Part of a small language model's weights.
Size: width 256, 2 heads of 128 (1 for keys and values), vocabulary 8192, 10.8M parameters.
Each number is 500 + 25 x the weight over its row's rms, rounded and kept within 0 to 999. Layers, rows and columns count from 0. Numbers have three digits each. The size before them is the row's rms in percent of the matrix's.

# o: layer 4 attention output (transposed), 256x256, rms 0.205, rows 69-103,197-231, columns 128-255
# v: layer 4 attention value, 128x256, rms 0.136, rows 70-104, columns 128-255
o69 106:466492461485473483466477482481514482475555515452506450521502481505482510517494535491477502537479488486488520525487531480513485512525466517529476545526506466526518460479477478507524476494466495543501506527497491516489478494471535510475492537510474450481486493523496505477441495509510472473497463503518502475446515478455511504514509500550512486485512477527473486460482519477549501537492
o197 101:462498560499552486504521476544510463472484510483499517494491511536495467501529506505483541515503499522505488476492516505467477474512491484492541499476517473511464540523503506523503464512482532525501507493503516471516503501532480509496499471467575539520469466491481529521532508487524581542537532464490507495519550507493498458464475477479532493462494473492523526491510476560506547504492
v70 096:509487484470536493516469473513477468532517477463495509522559517516499513469496495460527461528500520510463476526522528483485496473502480495483514437508493524508443486455505509513493477519438499523514495482525443516485464436498500479522520512520497513467498497464480509492480458469486465461482494525508454528482503498508484487511488521514488483542500482460528493454510532495494513516436
o70 100:502459495512486525518522565481470541481479482526507516495506439460474508489541456502469488515505491487510485490504471536480503529458471536525507550484508476488495474485487514487473484528521551514497468493491483491508504518529490512472479516483504486475509500537495446483511503519480492533494518493513494505457531499447464541504517463505488471525443497526463488489516491524477467482521
o198 095:514524502489508459512481471485487498546512511494499492474481571540532443490509518525496559500461511476530499508531503500486478506520565551511519464508509527513480541512512539490494452477473466469488477512521515504507497486492515475473521495520473490513564489521455494536467470488513523495471483490520500485511517488518477474456564513516518515527546520485490512498486511476524528513486
v71 094:512437505511515502531479502537463494482475536479506503548516471498474501460508495518504476489497507529436500449507506500466492490443504497542455525481458517508533511487506499466509515518474527462521459489534503475488498499490486465463475503456517513527523480463481505492505526513509533515507453467518492495502511509492476472496494491543499537474460511485521512463458499483462523462519
o71 101:490488467496478532479537508497503498497506495445540449497521484531551500515537512564460448495494505506554512496464538504496511538476462506513501517473495503527472520507554508514493529517493458479489531508480494509489494493500463498501472487482519452471498502483500466490518520497488537485466553481496465535500471479487472489494504481475526526457495507519492473510537495527467505510503
o199 101:462509510483532490496504507476486501462501458539450545512462477479518499511478516520577565521498477507487494469520466472516467508527507512512511483502512482467521495479479531483491479491494535527548468499510537493458498515522528452552507468499514541490537485535477494471535484470516489494517507471478540496539520527487467505479504467504482460564571524520503516521521524488504490485511
v72 099:528548548488523550485501585507449547508518526514477493511513483486525446517493533484463492531512485523540497508475560546486527506527507524499507486477542463478473492472519480503490489465472484477523497496495494474517549541487493506489493473458522498513495504512506470478457519516496511521495489517509459512520488473532522503507527508481482469512494502518526494496510555528475535542542
o72 103:496510527519552513522520532478447487545489490503495486519492514477458515506486480499491510510514457504481528483557513511489513460535494473525462533458524542523467530550468482526447547531506470521474471461466512499490468487491507498470501484496506565459472526490514472499531461525481419523521485533474498520512518497530494501505480468477514518521471513498523506459518505471482496500490
o200 100:544484505523514475473497472486513535493491535505530516481513500507511488470535478506497487482540500506505502496453493464498478474421500437483518482539475488468460476471516508479494488510468532483495501558550477493472537475531465455539503489532489483517523490526473520512449493476492502494487516491493500504496510510459505526495520463519527502544489452538500504488511531473495507476497
v73 097:556470486503494500463505435492488476525525498482520476495490479535481547477493566450466519527515517517490498513504512528489467480499488510490490521494517469468469517504553523503485518476506490548525494499507514476497511506524485516496490516499455495475503513488505519488547489497496500471477486469500540509473513560503502534542490485512498464486496484483477487503518500491472516504510
o73 096:467527479499503507498477508482465495551477524455520494505512497484496492483502486507471494454535494517517493479498516505473540437506490504473465542468500505543488503514521424488476520500532520481487507493501485518505514484519509540478509500467501521522512517463497517518490516502461544438543543510503483465552529511516479482482460504526505537519503540506520480509442496448504484534512
o201 097:490489471494474480550510459547487501479485476474528507478532517460508490518474505533499497502479449531491488542470498483463514519479528505501488501497501522460525508503508500475518515512490486475514492493498496482494523516521493478492462467503510529431501489518523481546551522486500452513442468527565518503467452500486480478487522514475533455472523457453458526466514485493503515455500
v74 099:475486510556479498474486480535482527515476456462426521492490479479487513475530546504458496531545464468483484470503460542476507529493468514504480514480539543510539529491511516518522488552512551540494531491500517479489523523498495548476490530475523478519529479534510450515513510517481516530496551538485495514506512485479533493423512459505519542517480515528501516524545452522504504505536
o74 096:463539502519485539504522525525476474497489499471484538467573517519479511486526502558516521478528511521505536504494563515428523500508487529493487500523480509509519498487461507487488530479503489514532509474553520494503497485517498521510515507529503507525517459507487516455486499542488538483502514499512476486502468497547504489515492550538523490506522537472518484499509523512480487501485
o202 106:490487489490495503554491508494525474445493520495515539495473442494471525502519506450467494519498506457494493487508477510556481493518518438500451513468530468500471493538494474523490511460514519485492510546514470498483511472486538475511510457483502472462495526487516462496512513505533515492525494476492522549493435466491501529499460458488524504474506492542471465505487485482505515520481
v75 104:454516480415480506525492494521526550522504511506490533445515473539500503501495496525506501542494517486520495464521500493493516508501485473500484491466522511538504510489508458505519461493510495501466499497486541478541501491494473482476516426465501514500507503490495532465541480544522470537484499482508523475462517500474485485455502525484483501509456485472490540468522482523479534509504
o75 106:535485505506496541567582551543457518486449491568457520508511466493508511470513518502534478479508524503527489525458524547474460497516513512503515528518506478497527449492490531480504498515452513479510511535515514488520486497493501489472571540525512518483527439486494472507499499499492511539500517516512515505503482508508490495495543483487483483505441538493475480515477538527494510504524
o203 098:505510496472524459445486496474504526509566523466500488480517538501488535517518477473477493507509519494556466459496496489510543506466518466475471456506485486531469506466494513449537507503516497469501494525491444454474481480522495511503462477527497472478486474504509467480516525492497504501480528493542467513477499496505512504510513513512526471488517516512519541507542475512482509496490
v76 096:498481521489463508510469491539462464516487461534488516471492548499472462499473504455509520478500517488517525473474545501530476513492551491535486522521487487493504527489491507511532509523529490513496539536520517486522508528464500507488475534471492492490490548497498524472503508494518474505488519496527504515538491474533520504475522524505511477509488450482531450523499504497540515514489
o76 089:497491460491493488499559467499469507516475515552490511512481475490491509524525508507489465468469467490551470486488469529491467507503514538457503465502489478490561489529503487531522517476512550552541496445485468490518532491511475516452507523499495513521537497499519464514479534508488490479481541472530491510523500529507525523496493507494497557451522539456484464523508512471480483493507
o204 102:552493488489476545483471517516503512499478530480515474542522477518537488517461480499506522507508539463499555488503491492523466494513489486531481517523521511516454476479497531483509451514524498495469474558500471499481467527474499457503539511510478454478524483517524538505518443482530500497500487523493506484494509478509469513537532473502483455494513517512470523523470502486511520537530
v77 099:500481540442491496505458490528478502497496512510495469513521503518472541474497527481525505488484489478490488500494478537520463499519509473472508518481478521550470480510496502544501470525513512522507469472519510501504480523469489486468468498472495479477493497533517459487476517486527508490542512528503521497509485530456451507482495473488463506472574534512483455519516549547483501466487
o77 097:488505557461505483498486464547515518517522484472523476531523512490546459504476505524473469492448509482490510473527502466511534525491528520548492448510474487515526520521513528502476519512469543542500515491469498476487507511513486483476471508484486497504509489443456503519502488527500517484513505483519499476509521540521482487451481500505508510488491489516480486476476547501502487505528
o205 104:507536470553459509471536476490501504478484492498465513488484525517470552465492483567487526490491483514535486502512489549477480488462510500488492492517496496502501467515514511474543518489482463458501477494501484505523480512491520498525542463520448460480506543529490508470527534468469510518482512499499504485508493479506474572551503504511472543519482505517499476503509476482494515519458
v78 102:543514487524521506492458535492504492533478456508516476518511520499523506491517488500491509525507485512526523532542452515507490511499492527459509529547521471505513518518468493484489523495496482511526500521515512477467529501460524500508426525467518493468540503487486517478506493507496486555471491501500491519487480494459479493494493537497525498531496467486557448481493522494512478512548
o78 101:501537515512527482516479451492489460484511521483444452461505491520482492499486513506469484504513507496472496514485505478499469471498465538514503496451477487481482472503485471506483477511458505546487505449482489505505479525490518463490501500467486517502479482506500447439471489482496476482521448462518521507484491491525487457506501509490497443517506453521521437467487519509544494470451
o206 104:481481466542498533496543531485538548522542456503492507490498528498544513506518523486542516501486489501508490477534545446455507499471531460490494519566504483485528533491495545447520513489514505481516506529464513531473495490491471549537512523562511467494461492521505537512538515506506519489455522506470533477502478501523509524507508486521492453477520500497460519480488510436474506548532
v79 109:485529502504495499542459525476547535515540449503494515495507498481471463506497528488518536494483498499536472507516492476494504514561491513498522523461495528477488479502466488494523497544527466489496516485480541518476482533496535482542473498486502454489529468487475477480497495494444484523459512478516527481488469563492489566505457507494486475529492527526480505479559502474517498500513
o79 114:466502520497520467495528494535487462499532580479513529521552467555489521510492504514471516514495467452474490526478517509490526453539503509497496498501514531527527485480493515438514500489490545524482534519503540506494487498486539515478530511540460483506523494529522465468484488529523493510517497519519525483469511507513524516485453472508513514471529507510470573497463494517487522519519
o207 097:469489499542478495494501492482480542521489469547483500492475526456459511478516561472542458529499505501510481464510495473496463520472520493479517529492496472478466524520552531528516486569528472494512502550450516480504517499477490538503505516516477513480514491490500512535481502456466472496513472491531487508528504481478491457498527467478529486514522470473483467549476510487481491519499
v80 098:488508521517534470469494478489500482439461480485489485518476519503484479518495480540513497456464465509535502461507428511499490539498479545559454512471498530540489502505520522478486506506507505552512522495472505543482472517495491476523500476521510466472492519471480506552521480496512502520470471526496502520490498470521487501494536525490452488513516465493526463523449497484523481487508
o80 095:497517497505539489534527515500461538541489504528554505530536524518491542482486507452509493521508513525522484452517521476520526520507510497454525485496547516511510498471549465497503494503498521481519512461478448477463485514443518506488518543525503522526476459519524513454514522532519477527494477492553520490498484509435515513485542504492529479508474516486483465473542506549527528485501
o208 101:511504464491477501484455511558525491440504486481469490482485465470511498459506516538473511560491509507522533514514486536489470504517505484539507542490529468488448484521490514531493553531521534505474519514478548497505494528464469479523503475489523500462503480504529511528499498513469484527518552492458479504483506498506513491501492501498513528503497478509519468536491524491496508469480
v81 095:535474496481493483464510535489526515521513528472441495497483479505467492451491507468500483455530502521503476538485491535506518543511521499482488491523487532528461526539516499475518480492501538498515494505531489512539498471539510512491517516492502482433472472510486497550437515492458489459529491498502500555514497488519503486483529488548536453470550473518512519476516494463448506533516
o81 095:466491500505489517502508461470499502522481557459524509557521499483459476463532489499509494449488506517499530500524454546487499503466497508483520465463456472454500501494506483501481505499548546541506507518477498494515499497544465483468514503478494535501495505486485501553484536530498495501510522492497493486516502500509506517531475502515427497463485527536487494529474488477473518467448
o209 098:572514457509502517511520470480525517479524439586454503544482534498524561492505532509515488510504498469515522519507531495493473490511492490501476501496508521534487454509497534529492484487469447479497504465505551510464478448469504521509495482506508467514510533540506522478528471502502500509528469534539497482481497531492513494520491502505508514547529514501507470453457498534517495526513
v82 106:530527536516497514509486455525528484490499519489533494489474527513533524490496458536442461495528487503464567523485523526454500481518508483509525468453534494455506510490495502543491492473492506525481486512507493448486542504510505492544523543501520444497487516529529481514518485492491526476507488476523478521480537507465498493576555474456526472506477481488559486512506515493462493503543
o82 098:557543487532502495512421488447476469521481498506478490461548573514491497505531507515486552500535509505469527454542479484512501440478497506504481499487491506483508506476533452467505492515517513482501536491521506531525482542487513517475484464472510497477501503498534484499516498473497493479538475528494501506478541527517513470495522485541506504506501474467519478490527502469497465506467
o210 107:512483554462463512475539472488516493496536534496498558473488434489474511503457506525525488485534501486474500485479530521497484525507530490559504475488506534517493482502514514516501493506510502512443501482523513511472480490528487481463476522497491511502502496503517509506491468520525483515504488480526493521503504512491480541502455478479490471513441528497479500482492482509537497498483
v83 102:460484499488495448453521490451436495484507466511514571502480552505509498466527506533468493510456500467499462513485518513504476506536501505485481491533491495513518482513473450493505489507505507497491485486492513536509514463519463502522513496487486501502497498530472471505555522472488486482531509480506465495567505494530509471474501492495487498503520499510487518501481472509505496458475
o83 097:486517482451509499490518452496515476474502533469462491474466488510527508524505522511454527487506578489450472528491478520512483520524517499522504536454504477483505504494507514490470523463468474512518493508508493531550528501526476484521467518503505509511494535496499496505460533480472521503490514540529515496493486499519472465491451479504522515519498538491517480489446520480486528505473
o211 101:525477538483481525502459506528505481509491478497515507526503528482520467505525514531513485488519451531551534513507499536471482472506453535493508453497495486485472501524477492534534484498521522487501471459513453473489523475513527508468515491511502499510509499476525498473476430510530527484526505489490464517533557519496535512519472489528505508510464484544524524502534526520500491486474
v84 100:525484486439478494459515506496489499508481525466538541495518473533482512466495537513497494528524512492454527445515502500496490459476492525541517487498460539507531519488497481432505518535455485484546508509536467506495472509503552448547497534494508452546469506498487484514485532518566530494521516492506529463531506503478451515511494514466525498481469531553479516525500518520496522502518
o84 100:461496493552493512537464527509496470457503540506557522487544517520527496513516499515467469517510475541509438502495502490503524515489545478523511519459507529522490517530490510507503496494508498480488486512516531518487506489534485494503479505511454507476478476454442504525514561502466509472504537517498465485511557506484485505493488481503522529502492477479534463504498496496462480522530
o212 098:524494521467542499492512504498490522506475534517500519560458481495494551525494523509495521488489528511508519513474456494486529532492473531484530520509483483459498478458496493495511502505494504552459527479485495516516488538534463484538525458506555492500522479514567497471482504531514515500494476499484506515521502460507489511486549476508474516490522548495489466498459531498522499484465
v85 104:477469495512485485478554492511527462555466512474554500487505509527487480510500489472525509493485502505488528471465515494487583478459509485514483488504522505506510529469443504505464459494534502501509479496458479531485529488514487455463454541497470537525464509505525537506499506531509515450461535520468485513490534512491509512511512538504514504473479519535497507509501502502507516504495
o85 097:537525491496484514470492521454483534485532498485479543543496481500488522524493515509522468516482497492477528488483505462554465502505529480516545542478489520512441481484526475514486491523548518440481515508564535463510476504493486474538505495489523490465534490484530519486525503515494474534519541484494489480499508539506469514525510539500511493531508470463526475513484513440504473475525
o213 100:494499500491535438492497474488497492509524487515533490460531482542511558487496503487464490495509538506523492451464530518489551471503473498466505476520476463497539466477490512496547474494525526516498517515483482478510517512542562517488479509513460528481496483520489501480483529517501513513523504494515543508514486486534537466475467485508478488466515509515488539507528456515486495470497
v86 102:499532508467477484511488514489482492489536498458479474474518535539507498518552472470497433531549520512475514493472495519491478519504493462515499454488457524504473464474498516498531508527496517513473492510485495477484517488485466554458483466509509490479523519506466469517501504488518474487458522511494511471516477497480503514507463512510532508539474498494472515497504485531473484478501
o86 099:471444489494502537494521497490479442475478502498483543497490507494501460520505537509474525498493531493508506517448494491532517519479470580494470561507487515471536490516483493512489494488477487512461496493525534514470521521505534524485479463543476482509537501499484491517556477493479506521503510511503443511505487529509444485444539515499487478508480486523508519525448461503453509536485
o214 095:521539469542476527546488466490504513498489512512506467507539514484492514490521532490509496474497515489507510454536491546480474539514530449501502491534533513480459467486521536470525536504504537480536541488516496532491473472514480477514511511468490488451508524483503548523475520471477451505475490529489533490469490527547522543556487514518532524519492502486488491436505531476489504526470
v87 101:485456468515474503477514515506503494527517521492545516513516526477476458478459523523515500487510509500541502501463478493501496497518509548497513472495500534509483497431513557554512498468485530517440493495494486516489518492510543521509498461520490546528598467520490480495487484497528503489448481515494538531484464484498497515463470475506480509467497492463515520512511491477491485502501
o87 098:502519483523494470488527467504515509517504507496480481500533486479532518507479524477480505519471480432475520463511503495560490529502511449515513505509448521519465505505482519469521524495516495521464512471474484481454484521528499519506483469463464527495489527476470460544491525475523494507500479491516515512537501516450483496499459470504485486508504510554444517478505467530470475507498
o215 105:491494508493527482494454510500485478436498507474525507455478469535498495449544465472503551536506496528492509519441501536454482471492529505513527514509528497517523516468496455523470466494516529503515500504503502499511533488512521509463512509497513482463518501535528455458477492501490525493532498502477530507447495530551475512540489471483505501468501515500501465509490535501541482520523
v88 104:477510513477522505527507491518510522489523489528501539499494480486515521539542533473485485454503485488516468460515494513467450475529523547468506517500488462471509522468492474491439538503528565530445479512503498479513486497467568477476507520497511523451504457481503484481477525495464504487522502496479470474518487463483501517440503457461496484500498521461529470527480470468482496523525
o88 101:560490504487479490492474501493533523542480494538491515462528486515496499508500497501488478524510500468516485498564539546509511465458464501484528491550502528494468484482488499500531468515550496484451515479472510528487499505528474533467477490491500502510514554543536491515536495512513472494494494474501494495467464494512541514482495480477480519495520514525510508524460506544497497550515
o216 106:468507494524472515516504498489479477484484490464475474508446475473514494503519443499531478487524491513483496455483457461506488542557514495546488517484501504523529504549512522506473515528482525493499489500535458474485459499461495466513502498559506508495483477473507525506514538497519522498514510510512489470500502520473451492525501530504501450501506515495460498475512491478489525500462
v89 097:511489484464516499485530491455490492500506517518530509498538488495535484465497478504524457508488444470501484542478559547477457492504457538473498517489492530456514501524497508439511497476510474499517490478491541539477427473543519506469527471466508484468476529508544506487497497535496467501506521512456513516507497558512468474516511529522524493536476512468471480474525460490508499479507
o89 093:489460483521499515502504502540514499546567528487514481483485527436454498471504530480513509521501510470527513547550517476497489471531547509525507515498511526528490506480471485533465498510509509476487525524507473486527514508461545456456468518514510504474556510511502547500486474525513518525500491500508523484455500497496486462555492474491542484503499524485500554539528529528509442479481
o217 106:515525500515528530502509444492443473475484460512474494547488535545508464493507486512519468474499490516470448489507518522502506500522483504516494500485475483500493504497526514514549510479498501527521491462497519507481487474520512497524531519501478519500493483441525487538499518532522483443515505515501491486556492498530474567509514545540476524529522514528475489453453546500529514522499
v90 097:524515519539475524447495511515510450458468470540534507510533512493501489526486521494499479535526520493534472503509461475505540528502509551489506474482463527516476460521481453514541506529484515471498420471479495484501497519466472496506521549502534500480517473498465512503478493498470466463502532528480504518506474495503499493520487517461520560521484564455489531534522499484472536513490
o90 095:493493460470502474536546508508526501478506523500500511487512511509502522503501501477545493501511498463492477503469468502474544471455468472535522510521472500474502488527531482488479478499514461511484529511515503520479511476562534442511452538535525488483509495504511472476501486524496505480493494479458467465533471515491482526507475486478454492503516463486509522469467472530545457514549
o218 102:482495474508496517455471530504493479527473509519501500432533465499528483532532490530456505476507490532517461472481489493530487538519470477464525533493532471493439522483478520499512572510540500508519496499479497472495505504465503546547519512466487457524515506497494532547523466505471500502515501501554489550527502494493559477497514504517543491484538503523484485495551491505466516480451
v91 097:494487520472487506477472512451523540487488463507476544499483516514522465537535492471543477500461520485466544505457500484472488476526477549477556500494486551512529513475543519515470467499538482496525528449493535490472502488484478531569520491492496510455492419469507492549522491506483537490523511483511551496474479526521518528490503542467544500559505469512499496505510453536490515492478
o91 095:489519553474499514521510519497480478529453533522494506491527477541503507481503467538446537525540520491488451511516467510536488519486534501485483517526522503485502484503445461499484498516507502511497503486518465495482489514506485495522500523533551492504499527495524454499537509487519512498452506504491463492480500535465492461517503537535504531520494522474501493509548503489486465531494
o219 103:534501495568484491497533461536489468500505537507453495507473517503499537516475536543519495490460521517517513517509510525469494510496453515547495522476487497479485508516522514498491477489500520486466486481451481481508518520502502497488461516486513493532477508523456555504494506465459501504512481495506516493494464506506513512539504458505536493454545485528480502503468499521512549504467
v92 101:481527492500502498525506530490480468503516512527514495469505500458519555487502501437526491466471507469497504538497470476519511456527500514516500452486484506499487514507481537487494454485486484482473464444521500520533490476508489478484531480531475465540453500521551537507506481518508524527479537453521504492503496495492518511467536478544507517484511489490493549465521489527474455430496
o92 113:501469493495531532513511517484501508493504503541490517504440525492530498518537492484497541494493495466489512518535525488511506470556532491519558462503482516538507528514520500485523515506520539530492505512497482538498467483528530546492529516492520465537477502517455524489489514478472454535471488502499527483484489448457506491500519467460487476529501502504476467503526526536472513506495
o220 097:526515571481497483472499492543539486499478525503487495512549490507501471476415535501547516498495505481497454488479479546520540530525491513472466535501526468503471478449485491532505528519482461479497477500514489465505492518540517485470481480492502531515559481498509495460468482516517513455529523519480449449487471528543511475525476481538502520528525498529508517474474519481510501514480
v93 094:516485489514529522499502462476492462512494546518542472471485516470491477544498541462526494487480502513512497469522500536481525546542504455518461503521448469508488518509501489465492546515501514471483502491454509513498483515520474494462495517553482483498492509494471487496512487489542498507430456514534547512522498524480509526499498506500516483470505465489483502493532506516469506510476
o93 097:497480528466548523516502472500492480544516522496463501518544502443481494528480507498553547502488509505515476523442488509520505496534495524456500501468531534560513495529510499476509563516534514534439538502474494501494466523489525508469505500458480532513533549500508482473489508495456456521522479505538508478515490509517514499513494492462471469497530522495494486494452453502472516479505
o221 092:495496511490478489513513504506483500481481499542507513462475491524515500504515529514448479483473514526485529526538484472465475520496509513544518489486487465469510495483521494479504512508500492510542464535557516476497530488468515476542471471470539486495507463549455505538537488500544492510560538452483475533476509513479468497481474482502485492498516506492506536516524489476523536477510
v94 102:510521488498509447506496501452550498527502496520541495509522518472486507525525591541485466513489512476459524471545519487459499488491528473503494527472519507496517476484515506461527510479532514489489499475555474569522504502493482521465471453508456508477537495527522502520487503458505495491522525499493506499479506471482497511475527486463515495480515505539527557494468453521519538484538
o94 104:496507522473506515531535470488487483513475478521481498461514507473484544460481480508522502464495524451547482523504472505484517462521476510449503515476491507470472525524505539512482568477538457475499469502492527498522496487505519502509527526496436523465485514503463535537477530484528485554481489506504462504490515523543536464486480526500517477477475544470486524497472507468465504462559
o222 106:494487492486477520535487521539494533507496528499511512520510489527537524515532503504479473495515465546510516477495500487529471533535485465552546488504472467512520471506491457506504444495471492514511549497492538476465487525520500510483468478487506493548514518474481485443536489470473512451514530507474488470534499467488467526507509499473474488499514455509502472469502473496517493492493
v95 110:535494488480508482528517514488526451509500487465523471480519510471468508484494513508489496519508460537508514528480535499551541471543440494545507486455492498542477506477525482509506489539546509506523473514489493442489505486490486486542490478487481516505508514531510527528471502494521507522545526518511476534503488499527503507492489507511484493554516507564501497535508511481470471527495
o95 111:434492492498531511511474481482483461559505506544515517471529510473512499498483491520502532503532457517489554439525509512567496499485520479492491539514521501562520525524514518496489527476477498526505494525528513516473481477504534516464485503478462476487485530464502502460476490490500456454492456479487473495504506482550502493474474448491526504530526523488493531499484538463499463478471
o223 098:509542459484520459485530528504547526496505513499472483478529502546498512474539534464521515516480505538482498498472486485476500500486456540452504508473516530503478475497516503516549495516525535501478499498486477522523508513505491513523505498524481482510488469498499475545408463473483511485490514537507516483451540510495556496492481490512527531493448499492517480466512457524524523477527
v96 104:491483545476574514508524466530502495470498491544478493520512517512489478510493452492470480473460494501494506511525537493501511493477500516495494490463535499463496523522513469412533502514510526485489535492513504471531492508493477478485478487513475518501521473500527526544499478491495526490483459545489494485542499477508575480452522477447522487487489500513476527494493519495486486502501
o96 104:508537544549548525506497471476516529519514494480511506464491494525514477500485480470497467495464523515521523471513531498496491478496501516485544486531509495478473517470463516526525503548497501519500522489517509479496505504490498514451502460494517500474465535506525510498518510487523497562524503506431510502493485465554483474492552468465480505567520522487524483525494487544484502469513
o224 100:468453451492507521512515536488505467497471547520509503508459486475483505508514509518499519518484511479517466538514468525517515518467457498524480529496493491507553527527519499526468504480526451482494473472514473500485475505504508495562463514463516493524538460492526476513500477505505500459484480502535481507513501516507486517491485525510494513467466507506490496541547482518500559497501
v97 097:506479528511508514528510514509500482524518499462492484472461527472476494468518548525484497512523507559482502478473555459482459549450535513494487534475473496486526521484494549501472494559528468444470535509542483501453483464495489519511478444500522512514485483483506524465466483507479461508520490507491491488533449508499524491515497516536533517487522550488479464487528500496429455487507
o97 098:523474521502480508478432490484499496503498538477500504501501536504520520533488435492450490469470495487499534485501524512555488487472521517511522529513466515525532498561484485474517484494487508499487499527476513510478527519477452501453507500550481485494492494480496501556489475498515523533460540476480480540455514490524489476498471511526504489546487458533513549520520528469492495512492
o225 099:473494511503515463513541474527520488521497479501504517484514463474509465480512513511563518472511519498470499521486493523502489498546521508474497497478542499487497453506455542535524506562509502517503509490504494532463525471535552520542540472496449496520527502506482493494485504480425495530519465509490503504469503503529498468491497514516502450452502504492479463527522509499490471509505
v98 101:484464499491512501487505468488499508519483495498496488493494501518519569513549513483456548498517468515475478513511535477468490499498525515489470444524540474497513493462501506493532475480504488468513493496516512540518450475522520513485508533487482532535502532507479503516525533497511508552529479506510493506492432536496454533520466502485470516473486513480512549518531478498501516489493
o98 102:514543503513488471495471519527489502475487485514528493527499503497506481460489493524493532446502444474467510512513524525438508520512509485552475518464507507506538544540527509495504543538472530505554459502478454478521544565500502519524464467539463449499480512505518489525522495514508456478489539507541473520489529504505510533489450518494455481503498505489507555536510493477475492496529
o226 094:490469470507465541523507507511491520482439539515489511532469492447448488498527495497504479520522528515513481529537489523529515468514513515500540499528473455494486508495521494431458503479485493504502527520510492492484505469534482494485497510511499559511483483509493507492462485512521502501545484489498545489463473521480510470522472498512558457511494507525469496460523483500481434503536
v99 098:496489477547437513496471498462474521481535521465483488520498461528505497461465516506490545498577502578492463489502522514511469510502487507510501482529480454500453468513512571511454459511509528517485499468494514490507519534482485469487443528469488519519498497517499506465499471505473467549512445535478483484511509462503491535523537516500540475529474522567537524451498523440496485499460
o99 093:458487511509529499461453488517496492501518480483509510520554506489513479486490465503492495445489518556452544494486516481496519475496516512500478499531496480495527540482471478526514532468463519503499548501524500485497531533512450548526547459500512518487509504436496481509484518486473514479458493455520497489513483486569462491505473475504519515477507472511540469500531530522506487521476
o227 102:535493457455482502511522505500497512516489512499512473484484555508499513511524518513449481517506447486529435514487458512480485535473464502486532482502485533507506536523524529490513501541464539503500485505465496541511509493529550497473492519501483522489453482511491500468486548513466474497546527468532470511483496503481493505451533499540528503537513479520446453487517484494487508509502
v100 099:549515513521494497514544495493478478499552547524494502491487527521483536518467488491507512494464482498486518507499510516501444460520459516503470492509491490482496496486495508497501430544466457477497505518461478498453497504511494469548509514486512501485515488504452482510504541498511490509507490503511526473466524456503499515476498472429475524487468517471508525474500497438477484527535
o100 095:529499497489475472492462490499486511475473527502500485478494531548511466538503472522494522500521484495477500515494544453511477507476524506515507528484479498540543468517503501492512526518474553467511491466514517545497526503546485526460501472459491495510456529493508468517508491488498541495536511520475532490504504518499484489502486441523513490541501471493498514513485539516543499505489
o228 104:493478453492532512521438501518513531497517450503539465530467476467487499465538522495484467501491502502476496495481489510491502504449489487486494502511505541498477519500473468567488493517497484557491518508510519469480508499471540478548480544500504478524505484482504511510501500509518495526508497477498461500537489500477540478450502521471514483497503481531542469494495473477486511439521
v101 094:512506537477491493516507473488514493499498505524471483548490534507479527540467492480527490501484500482463541517487483507527505522531527496475508504502513486494480545509517487474481544494485490459464522493490491517513497520515500501532533455428483534495496506522520504491465514516465449536501470480545512537502494471523506499560558484505505469469517537512442474482486503485486504482508
o101 095:512470542515514487573534476479452482531461543514485462491479485468541513508484537518502482494521495499522489471518488514508451448526487464515452482524534505487490500527496530505515533519535503509536469407498504488510518470488481528503493515490512530528475493538510516495514474501487508460503490486485540487515522482550546452493485486446502516498518475499492511510498467480498501507465
o229 103:486542444529504495473507522506515465509533480517484500500477506536448487538523475478485493516474516489497509475478510494496525527491540538476535457493478514490474497483488499495481501467534469510485500549499526520484475465518522495534475504499481514513479498487473487463499500480482461533531514491523469535505514489506510503516568482526463523504438568439479503481524484521525481490494
v102 099:483530476529498518479484484505495507600515513503526541509436484525549497505566522445520457498503507498489482514483501496521504442476532534521497467493503513505524503489495514469515509517485522529499495474558490467544509477511490484504522509519494498509521479500542436505488506504484480472506511505492495510469496513458489523518480530519498496496510466494494497499492540551496489504501
o102 101:477482482491502449519487489484500487470476472509500478514440504515485462478497510520496507508539474492483505499512517495461525503526507526488541524506474490465437494495539494552469416467523489516480457526498489489509541458541494513492508514514471488560508511532525497496527463510467510487501492493499507487472497516489498530556509480519507500475501499456501518470504511463499506506563
o230 096:502471507523521521524525485517518487512518541480498527512548505512493521510506509489505524471474490533449472532504475530498541492518514514501482454513447510500560514488464469463510519503516483472504565505534497483519515529493531491519444479506546516475510473536469500491479515490526514480481474521514519493518503502550519466509504522523510499499480475525483474492498481527499520533452
v103 098:489540486482544477500501503500449501526510476504502517533478481477481473489514473475462501513486507533502529510489497475475519536463484516539495455526520526543523499502522452524473462504496480530543526523549473505499476525542503524482511504489493475506511526450450531502506545494477485472544498515478516508484485489483472523515510468536530486482519485488541518496476531487490522464487
o103 098:490476444505495470523513514459476556503517529506503500512489491505506531448511503529522552518490479532515550479474494519465498517507529494451527563463528473515489440482499516471503527506458514529525490545459442518500502492459499498481500537501502491475507487475534441514463496482525520493511497484545520487513508482501477478509500519528502542520485478542502437496495551469516481501483
o231 098:467514523512482511473464474482492494541451484505500518507523504494521477545485488521477515479519530491494476509533510465536483501489461489543508505515479494507528536496466502552497507492473461488524557483486500477465518499520509484516542493532525503524478520491498511504527508486490549514471499520474438519548488495530480487510480472496513482501494511476506479535466504547501531502504
v104 099:498522486493491465526507518517496495474530491486570469471478542444498457482474463505513492530539528502499466496534496509493526473526536482465517501505528502465520508483510476522500515523494477503521489491494502494478502496478489459440482470429510542521513515500507469499511523535516525547474534518481480511492488498520504473581513488555530518487495465477506545512509511506504461436506